Weights of a small transformer language model: MLP 512 squared ReLU.
Each number is 500 + 40 x the weight over its row's rms, rounded and kept within 0 to 999. Layers, rows and columns count from 0. Numbers have three digits each. The size before them is the row's rms in percent of the matrix's.

# layer 4 attention output (transposed), 256x256, rms 0.0837, rows 208-235, columns 0-255
087:477520472518527484528418522484529474475410450516566469409434535550429470456566515472508543450449477533548495482479455478481459486512501474518563447438468574475497516435446418512535583493456467426528505469487584433571505558491520487546491456465589476509518471495429525526486467496433473523441531422409465489533488518502448493544537468410492511471529438555499541520474454481465494435478475497461524522532495561480484441524505568560467508494547530537567440582513483516540526509489445479499546514505520536549464458553468522531477575444455548499469532438507483489537505461440553559524519494497525555480482495461527552473470494538530516526465494530515513478569525515449509536466526486477530474476453471511474515444544533427539428433535406500511421488457468539493499499505479
093:534483499499505484473478493521441479539481473476436526498490519448449447580465536499541517475516432495443538536492496567495528510468486512451527511496499499507519547532522474495467447444526575539552516544522462480462417518511508550409526498487555528483583557521501508507501524467482484455500422506496511511518465456543449446495470507517504503465556531496460504507486479527428500521530522479670431564456468462515532519508548553490480461434558460463480496491470551561475521488505505482504481448485521559477484570501422482471513489487468503516471489501474477484471569547610481449497502465473551556487460529513362516508525507558508562434481537443462455444364519494534410503414471503520504542496605498503524451560532511530510454534528534519461507479554484577490500490433481
082:490488495484528482403505489485468456552482538493456488472519419518522481407432547505462456439454557520512477521487512510480593521455520448491522497478466527420493512538502419508565514506446465491531483472526530485520555432430471519574590472504488497575534399506462505497431466508433519513581546473448547487514483445572529537516515530546504488507528412482482543473510467494438476447471484544540496472533503497476457484465579484476446482569589505521504436558485485532460469574428454507513516436491518510528516600539505576435468485480490521552520443460569486508528552492430558566483466457535500553519513479535487499527445501447453522506488518523512539492548480520503526511510515503473563498542464431472431452471545477457472480505546459521422454414508524487472506557529452
087:511515481517496565536491483489553422539434521536528449457507569566436500552584543483597544449503555457520577440540441534534424440447537571479560528517539537573549515524487541489504572419446431462545513487464480509519505493515579498480465497552518496427537495427456559475497478525469436514496439490511484507490450548426493494513442390469463480556503552475507485516507533543527577534538483550383470480533517514563452532497456505483492477531496544481485464513547499471572515534458540534500511521557525614555550549478458464518576453486508518501496433505487503493539443466534517541468454452484491539534524453519480528530564542513515506489490502451530512501481489446538526557522504456514515544529550529521536566462518550553529521437494457447526504478489486509501455497490525
091:460527431405510505470543497492504495505472526436424514459532425506463482477510405530442482481449581535458466498482512438450579500528463452575494469448440480455450493508520480558543459518447500515504487464492476485538551466441538441560528483492421520502501438515516543497436502556541452510533566476487534492477499453572457527554537543549478465479538490510496510527502535497462446517485482516522542514524447473475554525400530469443475500526480494517480487499503432450467423479443449455523458445508535474496463605512521503482472431584574578473435506420509442535512495486431497496427450484549485564410459520511444510502459428465507449448486488568494469490525472504479479458520509461506468467507432443521465462423560504475456492572529545497442456488509488512496471481518502
090:503514541428483490480556485487496476507475536524378530499458445491577434475450507550413445525622526532496451547562481506457584565435532515556492535471485491486495509534538486497508456510474540467403481498531456523517518443427442490533553447471487522559541442477497464559428490541511567447520504517517466504495598400537474517494508492526557524508560515519427496532503458574439502504489483508556515522533478418528513488466480424485499465507514501530482457507506426452458485508487487458495457426495542535520477551457507514467505533552504550524504496461483390482554512505444479449494460550530455450506518479463456453531468441534478518396499504506446435482460513557514472498444478486508474549458514482466422471515554467527449508506512572512489498497568510462456434498484501
101:502486519479496522497548468507456528392525549533470505464400617488526493466481520546514595530560425526475440570471518540557456450475488516492502581460459500539570502548527510490536541480527477466459451501481483483507459464605495472443509502491601481458467580553532411550566491523492522448449497491487424507475482529533482464515466450424507490474557539542444483544514498523494532547586522500502430547533428467474527458510416558522548463432412479520527531455519467504454503535515457538536499511502532509460485495472495510541487528508487479508533559488478462458530575519517484470502559552505470440482518486462512391537471487543514538467498531503495409488528505477561460442468464527582488541472457515511550552542506505509492480465489512448468536589463520500508550522490513
087:491510513475486529500478465507519503534453469479417451513552457503517468550472468468517383454493489460502500471519502547519561475502432496606534424567488523494425502457495508493492471497459513562525534518546469534463500493515558499505551516500554512474608491481486555459516559485467490472539497564571493571483480407512493403540494481553509496495492518518459580480483523531504501570425447481567448488464524466486518520491496477432516475440484543431497492454484501503484499488433524469443475442465460516494439585513462441527503443573515526521460520471487488533489508557501440441481471454556487546448473529506446566498550538554552472438480531517450464443458557525490432449467490566479551556485474488465482405456493460583461518505512481483471417521554461509460404471492519
089:599460524559521512507515512492506462532515513540532506493527543494470522564483531489499481533532514475436494551606481525512399496511522547394442587473577515502568554523509539472440508463527525479467505498470496506524450510563512495469442493526468526456377500476511461509504464484471505496440478508491527449503488530446512517468470563540497469448471565476499464511498464502517542505567499562470503558500507537562504506532498501462494540537483487496498494521528505480534508483584562552514510550510482510533551432463490450468610504444471482527506405531410541471518504478541543519486549487445504461549507525478565446495531547504433502511493465440505521478476523534499529598546552490539441504568616537556571583570445534531542505452467480546611532474513493516503549491472525
107:531527500478491532533448504468487493549406464501607437461490544548527536533545543510570469435550493464470478483515493548498459536445495568560530553550521479489450488446451496490465556496476477519500536502473515507472470549492515492464493515533558466502590522425425528500520534482445440562399424481510416463472476504432531437535520456454513551524508515493523560484503523483511505473470481514455435526472561533480508476489478538473473512439504566479491482490522505559518572536510554499439538539481472564538485470506467486565511448433485531476502488434464479497476478435535445481522469444459508518565522464490497524478556555548502545469457476451451459488463510415527452588443471553445549549506531554561464546501505503521546501418510409527539427440497463537509413498460544
083:463464449530438499486484507482473513560466437535482538515535401499478454473469510511430566517451490578506496485477447492488507512569473475442477468516510534464427524437510417522492468517516520528529515563538505465513563574402517554564543441482473518593552457550446505478431527493500555525533533432463497579557511505514516486520561521540451547451467469496552529485489449522485476442414519549597550462460541536526511514429501496478524531476627509494488457518437536542529531478504499514465504454494447459528490533528473471442476510521484576536467497531557524475448537479458504524493504466495556587470515536497504523419492440482548462523502480551514564480552452519396553450457528466454498489503508422486477405512537523463524471488520529544534496465493507540496508437498514
092:486535512560482513559496492511521490432539519486548486515469612521480516479464513526583524561499433447448486563505541538531419447466488527505475541460508511521563500540474439496492543532475503404544463476474569539521534484601521464477453538558586458470418560504489469523553495453439550458420473548459468432497513507495505492520443462450557435464483522511491488486505540549531516461619516480409486516544491502475481454557484519535499473497427537510546514500560495497521461575514481472513435521484500505477507425468481493465481574526452433509485517517487539449557498510540504519492545571476551411519526487468570467550542492522463439499439509497508508532442509506516489563524509483541514540463482541559549524536526479548506504436464436446564547542440519443479557519451510
092:469492508541540510457479447474518498436534469512528575500453490485569529461510487537464519485433478495523448521406580461516490496509548474509488481474454512549458396449486440533476546558489471469575428525494506503515546510513521488584499502523465556487537497547514486475559541472493520506451611531446478554511511517535524538534551489490517491450548497530497494486519487512568494466462477478450584497528459531475465488551509535547457524491447569523511522507488525481489471507470495449487527471522503414568434442587448557520417482525525468475540575483548524512401522521525456590488483469587535519409464490470498505496410502444540487522551480587500528571532493478475542392470434529449508490530458447492456491447516502538474474570536505493463476550466511496499570456557495
101:488555478507458561446573492567524533478629578507370538519496422471512446454457504505486496471532521501553549488512526468494567571556525477508431513510516475528523488507515536545555448501561475497503505475536524545484527479470484476504487539494416526527506534433583443514510469577567539479598582565541496526486538445532586509490465541550500436490501497516462448560489470501506506516492501474423514453529409483450471451434516397482543477549408476584469550515466452521455485460468483504538534445483488447477483516493465505478490499557515425505539506529536491515505526549497439552483518531508463488498545486484442470525425488464511489480541469528470486505535478495503635448495501484510467487508496509484439492504487518496453488577499546496459516578520515498487485478554491
086:460521450474459507572444555503539516493449451478614437469430560545522536485541531460570483463500494466508500476467530526496444505519507502553528486573538520495466457419437470503492594494500439475493516526489573463543531551521511459515430519513562432491508498460451529435491507489451436550449462480487450483479490564481532451577503474402444548507482472523543540506500498506524461453481495515339494500489510567463485468525457595557510506465426542518524471548547519516534536523493510486460518604468491517519506462525513532562438529416443526468522492441492510482492464435527491528534474465475523524529543480497556520459529559520510480550459444497506477493537496496476485547464522500453533527491471540539455566457477511479536486470487403491577394513445494518526490496503491
092:469522450507541525503482514467487503481511517512567475458376540513487499427497551486526595486490475494467477520431529449507448526460535485571519565460486572547491480509470453545532584504502464408567459477417548497542491501517514484475543534532497477470470530470472508500538468441435534507394540429433499460444494519482453545549527527466557460495599466538462507495479465501517540457554505548430493528559456559471453410478491564541455492543500544543514487530534469488450483528437476469501535557550558485595437422571483545558415477451483436481565534512479448509519511511512455557492515489524539532480491477441505505541462492531516549499435471524495533526523469423526592554460487475429525482495499538518471533505523459471511471486528469443465467465508504493499520503476454
096:527458528475505526509532482522517495516521546588567511479527479494521486487586490470417526513486521476544490435530442471508418521584531498442528529545520513529437489495547542566502465489514494522423480502441477451550581553463530510538456489470419490495437496482504457520509436535486489537469546499502494505594514498477498603521497452512493539521485485503492481534523506494556460498448538517442577470530533526580507526539496458544563509513463518584438521517505495480512527515563491552558539548534476462543542414439530536476552535462544475447486478485517504538525517463452528514523502507465474425501499537542648473477431501493540507563568426551547569530506552508505618450548465516546491469511521484499530566466462540573498512492512536554554548490514551452530515534549543
094:503486525579501504505535488469531537512513486434486462550526532542471500581429488483584504516480476458427536525503530554478483458426521538526534484484517481486525510560543486490484483517479571455543507496479471553440457432547549509467491515511549471494544599522488481518520549423533554496465433519502567445444523410474508502449444450503483462503496536505437534442465535568470457554550483482493415522501529446495536506598514466503512513444594508420502522460513552512494528494437527458533433497512486533503441503519478457499457492573483470477472493542476514493504405545625438480443440508559559481490494484509507520556516514524470526491418517462445486504361519544552427564524488482509484544452492505477547443490514480547508539511499470482487472506550521437460514519428513
105:518515494468524509539484535510496512442568515573514532531515483443505483482515485498415477570476474538543491520517480446526456535590486511422464506516534482575528460478512596515386472526493536569474506507541455482484489556486555562504434496496483555476425478507554490534505492549520502511528591566588485636577454513526475485491480523510519541520441588502567503520530504473587543513501555431507542470479510506558463531449505469559535506509391430523476478487488495477535461448568514512471558474470507443441540430527526472512558495491508487525520498553506464469447540522439512521514568563483489503484457558523489460481460478530525496536626518518512555513566489523467487421536463513553496490530522488504505503491483517501488496519481556507510597576461479529517540480553493
112:480510488565484492460582472546538490459565567490445515509486512467425505451479480487499563536436575509472576479504461492487483448505517443499468509475477536558569511575496526550536470501479485410497502462482464499499535441559532443527462482485440478479436564494559434530471471530523551411518525497467508474476506513547525568475440485473463375501501529523440439562495520502491555503622534493417550465575473524541472525509511443521513480497434457547495498514483483471489465541506503528518519517508483497444478486491487485433451526629516443513489527597466519484593491536511499548486544552523521467460521461492499464520456447488521455497428528539559504495502504514533600494546554438546423485456514513485571535499467524486490527507500519456493578554471499455500555480540512
097:544465508482483522503506536489504445556498526536540514514595429534490511567507483493467483475482581448492484452592422505528552543563468545428519498500552477462486486540522553479440524496546456546503522497468491524448484525442494504523465487513422457496479446472499525475462486563505425535569504500537471570534455514424515529534501530589488511554409534404533500495533494479555522552460508572531511448477531492555507536453522460471485535572601442508424502541505521528562472511528533534515526511492503560563576573461508457462563429451568507468507376529471517498479506452462521541479453451457516545548489536533502538471543515540448495498534500451507558522508495449494526527545538506515484498571590505517527561513482517550521497456487506523517581447488520520491423508555515
108:482531467479474446515467504461491485510391455466477555506447442623461548539538473522449499500523548466493541410481492451420492448488539512627522462472516495487498505500510508502488514495445525454493542491484440490512491465442500439536523524451401449493541490494520538462457469510530508506539479482528514490486564512502437587511463442455443557610484536499516467490463495478520522472476443522508593414522520513562545531495446441554475551493509497497484431504550443432527504550498442473516526501568532552539501510519520523480507497540529563418504505543540484521519424432514519463378422510529474538501524471545527530515515490526511467445496527529511479488540450546492414452474520412467499444428488528448511591474505526456486551492528525492525459508493500464519471478525531
102:475527465462518507479511459517532452523443505491434489444460498596456466504534436536470502485472593476503556440469476471445535467456536489588531461514507560487476508504479548492504545495447522466512517493511431503525531435456549460525543487470470478478457549481520556496381520545516547498537501479473483542482514503514428598533472437469459488600502540512486476495527496468509510502510437478404569502560556489550506523467474472534460562502502512496500438533551460429499507543427459501483533462595539562535495524537547506499504472624531545473507506540540444514529453442509525528405432491559481537492513485530517526522503436508519481446451590547538461514518492555502434457528543440481495533435495505450514547431528516483445547460529485524455517548508503419466465517532542
081:505463553491467450532514533499485543498565491493536445552518457425519528453474498468487414533502481498578497503577485477559503527606441459485441508612541479481527524511476544510473501506522509575455563469507564513476525493486455514516528530579506508518429427530533506492536468489492536541559602508592483563508498482466541475483499594589563481570452463485551493492509494499544520468445550507523496446487534488491461469431541441455523474537538485562516486500478510490493443450578488561484506469428472437475537485445572514438512509477437501477549475500512533480489530541407493447502566567420468489578497534502565446485552515544496503557536470465518490494573469530454474496582536503514498489532500512503490462564500456476475554512411502487459519509462483496477494568530509
094:504499504445513490568468559499454506488519470542608483512498478491567588403546560493445494465479504507575468472501466502531470523557453472504469504587530488543501508455478537530504591521545424533483545500483589488506510547473485525498491506527482486502467444471464513461525438493471466587467567487500459537556440550461503518496531520504480566556504449499591489503503499448583517423417542515510518434496520539464449462472469533552500466519516511542513500522483488501477464472540469520517568526480488434518562477503545540530511504408492446507552522430562519534481495491383521480551542496452445503552505477512598475441497531512523494602588470515529555540609491450480514485526501550494556413520458486544458548481495496451524503460498475499531475459488516496534493485557466
081:487532456527512466481499475468510524510491557482426510480503521511416451559483442507473520513469538510455492535489526517455534457415490494517542459382466508463527476520580464492532416497423594438522502457544439465479438450521475480485543476483505480503579508532532481540471533494538524449502451510496562477438508468553445520477485562449468428438549524508454534479493504509414490563536478450617494535503483433545525505559498521470499548496534476404521484494513508497508513503453486442508491492503492532470423563555457459476452530550540548570410511565485519494544522569589505496494501490594500521405469493478433564563505482479485470425466502520470492493406533553524501506495471447535440485468481518498534447476517509517485517538524518482439452504534499518516571512446544
086:525440563521516547433494466464475501558456505444479429518487528535440489531510518561569473503495538480481524455514517555472560496495417543535523519504478515460581556512501491442541461495501496491519534448479502489463477442484489547442550451483548471511594502504468581491474523536454501489514462461496493451400524493451542460500480503489465449503485564493466532509550503510408509545484470539626439510473553467493483495451555475460503485539634487497494453502472488514510469517427486532516454473492532595510517565480492442474524490540492536513458430478462468459542497446501471434535448500454523552524557472474481536513548556567462545437418580437433494432425488437546461588490542521512509527517489511489494449559541480495467502458447475474462477491520469510514437533468535
096:477539484482449504462507482558488469567438463507501465499532417556524493486495486467563432480483565438517531418525509538471523603480497462569499456558563519419395511491448508484469489533497500515487541482520523526448512525489441462499533497528432458511516529421502560500451514481519503548610472519502506520504511537456560565511479509554461568576472497433509476505547485469528441493433482494410530393513542553474474461481538458521468541516432547531479534535520521509504511506460532538518535564513490551576494516499546531525472463549520533451542447508561554543503454450490527520435470479498510527503491496602550547460549497465457455515464466493504478511555535506442471576545498469405550489450508509439498477437507436457487518478542475551502454439478490469509423513523545
# layer 4 attention value, 256x256, rms 0.0875, rows 209-235, columns 0-255
098:520421589467485493479458530492496446518485422437548441526513549504608543411519538511530505519454420529552474480449492532579523544524467541447500475507505551524600414462509528469510491526435433483492417479498507505511495495510456407560504543610530481540475515559517491502514517458496477515467556503473489500544511479540506509511466537524572546571457513445505500512490567467515531510563512481450417498508448529566464506510490475442435483489499489491494560496442504503504531580495420507502478528477487494474487511558489562490403446481487395542532466485543507448502516472409580521519537508539405484508543456472501451489464479480518494486537478546459474517537474559478503512588532440481503432535498520529528501437505494483430574533446521496507523463483535531472509503523502
090:553552446547482531532490496578511538498509591508498488515502501517444508630536527558467504534495437481508562472553471554468461489499515470547482528497526468547490486585522471486516462492619540426503557481455555507504472534426549554513478516479581549533507539433539487460564480504465507517514544507441567482515513544478465504555472522576534516527542548519556502497506509533487490513439547527519478566512556517424435481515453459459567519525496551507520484518506461527478542474500541496493561528528492500473454462425482405551539494485497569505559576499498564430565537522538504472443461520446548475537485523499562546501503548517445458495433546486529495492500451515506481509462520451455499459470612605488517494578565507503494572461460529466551514483505518510524454459450506
090:505566523525477474491524544472463540471572383407531540550503446452522387456466519502464446560447417482515450459488537504505530558490502486492479524526491524461511499604469508497487488517555555498518544540466524549411476492566453486535476512471516540528476530496532491506522471421550498510479522459429505474432575471413508554520431519493612511483496511501504542514453564440559508485574500529478496535455472476472527495530521529470511506467515461511437502504505476500457551446473468501552536472456493457507412537492530494543492509527488474504538569484485505563474489555543446506534509490474508542480479460441480475493543491473480551499544550554334583526465521450436517522485428514479492512446518525536479439534488425505482489470522410496461476551527477501485520474457473
097:486501471604487537549448435622549486475474532511476496516491536497435477594555520527497547532490437539511536506562491527496441486483521515498483494463561480548547497533505407485503471474504509487501508515464588538545519505447508539520486509549540481512458548430476487496554502526459486497440493516536463440552472583478525499489470465483540549524492517538503486517506507589559509508482590524508462543504507582500480551486462564478547525477482493467545470430507570541483480496569572476517612506499459537458533433472519470466538577510440442467482489519510561405527500518464402499503503594474504464542536477413578509487511526521472481514451510418523524540489476528532483506438451452519510470463577571527478542560535528527511559469453542501453527499468526503504435478485549
093:541514447516455479527388508584557567524480502481445502449538489534487585477533457488476551519474461487461520531509507497433481444500513504531481491536477492505514470513485464511524497438507415453508542501435567491528497520489486427514506492569526485517471512483489522465510524473442516492438520535526420510459442594509542490569530460582538431484444465520492482492484527509434527482501552516537510543480421540499438594521520540446507509495455468481589538507504536508532523554498540480526495505520407529462516526497533496413461585531499424470461427539456535440498453483511453525517483544511582463507542470463544533452482519510459447544459470485589466539540481487449525494503582447483492465554449531535430552477483462471470527558510465493499539632431534535473483459489534
115:477519460428517480530466619492489512501562408475493522455511406485537539403480490485496479451466562510489477567449486451517480493494498468500518476538504490512486491408512509515507490479430470522520474489531483484521522505419483482549514489519478475475494516503508525486478515447428504500488522519550438507513433498563488490512562550568500523488552423425481480501461492446531523460578490464523624471450496534535444560468561523418396479526512463487492546469454478490481529541431435534535417494466469506558563554620534518464496462482447450519463464459517465518441482486429545512421528499526497473452559491551456533498455452486479462497564460543555482501521496510482528469522485482485528481540501483496468511424395527467465496534515469515470416491521502507481575444551527
103:521505446534463469545517535552518548488437440478522474498487573505545437509520530491473555503440405516575498511469509524462451488518499573447474515506549557494607504552486447522487475469532534504473534564490547460509524511481455527520453500586549484506471508519509504544532505528530465501446574395445461511534480586504510565472449448447567504550492521489504491548494564563548502509536528535520435508480461553516483551509508558471539487431488470517451465452526549527493459493539521518531574468484506525470512473635449525485477572538492444475461485592452526416530477532408512476518459553500499482519498461410494487540529448496428511537471516444548509518499497538475499502468469458545468483503470485500470547563472516497503540565459460532457610522405499515527490550487494
099:493489534376497499491484530449535510544536496479524505503514499494475538457468437459531472494515571455523520500425546469512612572493511457552494500519434462474486493507528550509541531561499440523518486481524432525493471513499460436462525447436503492538560435521510518492422510470554483493504472487482486538465581420482557486487578482478484501481478457538497525480480545399470483508453454469475541450523517411486516478531548447548530487473547490496504515570494442518534542418432445504491480466512518474484509524444514563514457473481537562534515443503549488582455546471519456502567525443497437553479478524566424475511518501497548546485552475491393520493478550409435541522541522542490538485470441546480444419469501474479488440450583475480547448557520470504439505519515439
104:504477540531500414467588460458489490483490434429540511497562513436577448472435494495467517617500391505560496469470511499473575529484521534500469511504459525507510508577533509511490461533448482508502452508519530553425487498520452403541496505546527516547554508530544549511472464435565530542511552447451531508476557496434516538499397509532496514520418509441489522515438554478513479522553483515488443517501424474506494525517500481469521512495542474525439537559486453484515514480510489618523501510475490529521489512520482547479491541523563449496524548534462487523555500533530520478572470483444478548527473479480483514532526420469512523498517538479396480514530498539409519470476451491528434503475370417471484481505506500510410519561469403492486555559486471469537481528487480
096:526476527548524500485515394498494508543487611532517436535493593519489551575545482502538499517524505463508551478535541593541530512492498491558505510502581516518523492431522488532526491479523509450498435479489483613519505444532490483386526600559487480455515510467501503472576541578526502475564472579462532483454475502459451477478435496438521481551457537570493502484523506578509462562464485529502453506594537472451521454486476461528548506567500546487532481474537513516458475522502491397475522553508511538494529538470472465551451492528520502487593494482530503492552495504547499482536489492540457495511507449472527522531547576521487525518423527467439484459471499464571443487587526422495468466536518575451538552558470498518480476504412546488486493474522485431494509554509435
100:509551519409509510484446601505484508526518421515510498488522386481551526447489475522500440429542550503548517493443462479531498484511488471496531458522459445479472527499477523509489517504500491531515536488492416465471442529495525478515492466385489516486500457509537529483392503512505507493524529507503519529531527446550522523563560584527475518486564447480486448516484521386482500482499466464491555445447537401441475440466555509415489463482496508511432529540485427481545580475446392556517448474527483456550489503489535539577507474485509602519506551436505458522488510480498583496453512471533479501462571552572439479546455532493500499476582445533498497481481511524457540508505527507489545511531512443548466487407434495488512490437570458525495436485530465510537530493486473
095:470512482557462521513503446477482509471457498573542473507472431509535500546516457492523487467517527518535593472536436515502489456512501563533508514519539537500488544398501558509530518498429575482450498524558484472548524498469500507444481495441460463484476510532537516472502514559453498534635502518580534486569468498520447515474551488475438574523411500457493458514526467545545498511462476514503520558536635527527530447480492521476458519582484552475575489490531535504486536422520501518510497504535550466558560518504540472611541466468574519490455510446539465534464410451411555469449500538469451496548545487563567503492523499477512528523497550513544467500498464595493456475512554431497550514509493437431562552541505540526549521485516535515517427480517471486545490526481454
113:466487493501503492528499440526522476494439476524511520474452488546458537443515486510505494463460505495442461576522469490488387404505510457495477502487495531498524464498443490385508526466503544492506499511511509486591519506486528571509500446457478471463477530523456503510452515553330483475552407450578486521580425529540462485524604441501510478505499489469520536493529481537504525501478531507499488560498519545528507566482529603541456511475489440481577462443527559534510468540564543482490435495507546550463522452552573498493516488512520590521409521500498488469474445452409503505473556545496565493510510492544567483491546519499527459522489565518608481533501490532474402477452512449522557488541556517479507536563531455496532530550566509520513523522462533518487501509507501
084:491503517560537487501623488476461499479499491523541496513523537462511403565479500541466504532522483474580478447535471501498515488504523503483495597517484500491459564574539460525489482489494537523488470541602485546442499496463483538487476538494514520435541525492530479500522441511532493493510535459421476475488585521439472526477405532526484533463515520455509509502487528517563490524500465502492485496535441463485489475511507468500591480529555473509357460549511412438490485504534476583506488505505576488568476473483443522543623495473522512518581602488486479540551517518544538475490483458431519558516497551447427495547535498498499490516515531469455561533471518488474519487440465571543421581481476421486543498496493502516485492507413397505469517443545458470552502498474437
104:442446540570500508450526440517474492512475443519507485552521417431554477521508534520484468464519458566553573485497427474587494487497520489513475481474540480520473469490474571501513507546433508518494454515561478512480503514458536477557507483446479485507503529497553506482515498522494517589544516571535511460546484402562485477501501541521436571533410472439514519491475584476550494507491437500482540526518557441475485463493529505417444516555509545485500542492480439541490593480529499552505504501504469458538543528487541455559590469464559575516499551404565487547514479467490532513462519477416454546517515505575509471430481455503510459508569562512433499493460503560407503505511519485531520502461434389487541559530432565509535485451502470507467415452513484469517522503502478
100:479518479515496416509487493446514581506525494516460499528477447530444522521471523462515502555516559460420423544534540461460578577505488464553503479528478460478483535453474524462536521492524504495511522473513462542528488465561455459409545445501429512471549449495491508481554541442579523481530436471481477489411554498428524449507515485473476422473535467563510510478497440490496511495552475554504533531512528437475577517507541447527520512485507445514583504489538490481517447523484508461471424545465543502456509533437570489451481494487487542534509437531486515554500440510604398497490516469511538562461479455596440552471564515509510468509465575460474505474494521370525445479518545479474469528487523614478488462515508483473505467514545501486544437583518481452434543523500483
089:526440568461476536494467520523475484477440376515491536484511508442547478496482525543477493519520434554618527465463489499499491471528490553441472483487448520517538435519511532502485514505518486512515552509430520427438465556614515472581492424490537504495487494570527467539478475447525509503473630469465559574548525465529531528510496550560571518496469475472551458541464526495476504496482475448449449461425469511494478462509516486480445515509462506511452527534451457469500515507563523544505528502536468442487467439499503544568533471532468562517497503491512519471461592543490571518530566488501500492463483525482477402475439466453500498497604437537550505521525477592432579489488493521534480507510459404524508447436491494465520565437543539493505552485502496560546502502536479
101:510516469492499468463458486424516560534556511519464504444515438552514476417517504432541489459562588433419477513470523469549603547524507518513524438525554478467487510431440508494518504480500503562471526482521472512625485436524424495430507513512412461489506519490511519482489535539493512509555418498524437465455470542477481471451591455426477506517547473523458460497579431505473499487518465524535533463530521478537558470475503474513486466493470535494547506443517532502483425501470464472528397432465541542488557558508478522464446509492536475473440470483480528512487392446473473485448474501467492500501541445590518567503553496503530529509444498495506452448483542428578418472537486484511540502524550514460514507510456511520500406525529520506464467513488472423426527542528534
103:464551483452486550528430544463478492442550402532472532486480412513485480446515485494495423422509526510497443542524447470531405509470514475465527524479530467501449494449449511517513560486464561523492476527511485468520494510501536557508516477400485493469471547497496476480452473519408506506541453503562496455547498447538469486494590552461592488492523448475531476508482499496564523457468499484510581490456549501506510465470527582495507481487457456461512440473489527544445537493501480398515470500498508495484484536517619514546502458477418604535497561471512488546415512508478500547410544482572525536481541539574509463488497535513512483495573499548469537503410492484494489501436466534461541508540547497530506459439497430498569511477606536501450416435534510500524522485467479
103:553528482514520492477470449556527480506526563515449512507502497533388472583478529487489496598462459459495507508538553499474516565439507442494496483514478517494504496549506439482506485502592530492552543493483523536519488500586477539459533478497500519552555493453476480514562491443587532528514470507427504528431511496431541493487437449461549506492520530571452605477478525498487492518524513518491441558534528476456538498535479453601561533454517511541550502540539519529485482451492530478506531401479522495449441470450544501492506567532487575528550513536479533492520521563583414534552472516526573504519424470511494513503569544504515541455475560507396510501516529447460463501488484506525475459445520559483502468534549464480457474466594448453490565607485477522442463546470539
123:476492498613471525525473439548527511468487498493451518569508487474480469512494479503494527487517475559493518455605500525464439475456515515429523504487479530472455475529507440590479547469479538477465533539414541512448497526605552555542489510561523488512469535458514483487493498478557503470425537544522463524431498494452517484486461474584586436407425485530473499504464508540483510476503511516494505501556470530518531512498478532536557514530486438471529491441532555511431501500581565399485531515509411487533499497422478468472521561544464468496480501483465450558480501572563462509599543485506530431525504462400518497435508498500483493502505495485480575494399493441521559502469506508551402527459480431521517474503462458509534482467508521522427544546483514482540463460464421
110:520548464608499514534504500535516541451517501481455520547508502415451478515517507544488520598497429537513469470547472492465472500461532553444524494461502533522491459534505404550487511472480527475474539518423532472456510514568517535516493510568487464465466547464495464487541475474502519489461550493525455468502469563457483510486479488506610459469453501549542502529464472570474524491499563543516548494464505530483489448503438545517558507500482419469520497436520539476425492509544581423552484514493485515456460511446458361502539547538473498499477552498451502477505461553569447528546570511485614442508525487429530546463513506507456451513498491455481559530428469416494598516408443466522391510455559495505497459542460462511503511471494546498451523486458515516537455490489473
090:530488493411523481527469532524531516533515646540477504421481516566454474512489515467481502466513576485400485587499528476502532498491488476542508469483502472496486542496518501483526516501551465537516524478529463472569483464476520534435512448414476486473522393426439487493508514540495495454425400508473467530466442491547547497502543463433382488453592473574517568464540477482411481544545412489515524494536502463502520512510508463565533529453515546515511476514519504532533450524424498481537452423515548519483524539444458505489471533503565520518512452559514526495534499472532494497483466481502488482447462481521486499488464535510546506493460451497536483483533533452653504509482496551512562431501511535551469537460493541505532387481550488461487538516485501450492504548541558
085:494492462549508449477535450497482552524539634560462521493512497479479429547477500465478523489481559479439480550583502496494582529488497493589520486518551472478443580503514486528501495517552571538487506469557426514512502473442484539466500514450442547472543457410519504520596512518557524510493489526484509524426528501449496452496484466518425518510575509507486552475556477488464459504556418494510507540555537450476555516510516414489567533531530566511502484472539470496524487455446499499460484473501541479544535475476452464484519529495581510465512492545480477529546484532537450508410442466404524536508453516524488560493510489536504507454422566456437466480491513464575410483514498510490472515431496485464473551573503561540524398508459456511430491537528444446487482509476589
079:473419571567457542475522495534505464483438401446531505599450499461539554470497506530528481485458425529543543467479496557551434481512491544461457465488469531517539447515498539478484491503417497460470473538450505486476493523532528581648472514533531508601461572539526470514467504426470484496532560513507510453601484485516468493505486516536571523576421482465496448535491525494496509449488529511488461499456535496523447460475495581487409496541495489511491497481432557537504581526597491497525545503488453444441492500552487482481485469517435506419502522429536526503478589510481529529533515511505485447524538486471511435482441469470460488483551512485492545505473485544427530500520436503514555533506533445501548497534478459463468584518512557501516520442480504565500516445493434
081:497493478532529487580502571583510421500467472433512545447517506489446492549517537507455505541480400523447491534473476502475456478447505476475505509474444467556505435570498474473491506496544487498552473554475530532452537532511506514571461515500608519540491542485454462454515450460520478505501509496470535544561446482505488535522404511581530519559567468530515532499411552484539547536556548460495388591426446537516470557487473533458502539444559505509443526508458556516500488528508552475500553454468447523485466522522488510476494513516431482514544532514516499397517539547461514482495457569482542507478452527428521500527467445498461477523514471549454488538522452572463474503474431496487451479473539586577512487482510505495463574515506386462439540509492556491494547445513550
117:517468510562541489528571467479511497462455559491483504530498585474413499582515563527491514532490460515533488433572501488375463395488528535485511496483447540491527489597512476497485519492501532481516569545448536482479509506532561582497489459477542529493495494541475491518462468560504518496463496452449528491519508532498497499542466477465584441495436574523527570502496513522457520518488549520509461557497526507508525510534391551577595521467493495490488421541520521498467471500560552450473500488515531520425378462433503428501560520507492531519519580514455471454544486562561478492542546467554609483509486521416499501501522521504535530512463544501559563539452487458525562503407467533575453495497527500487524483558549500498493478505473495492541552494481532508536470553475452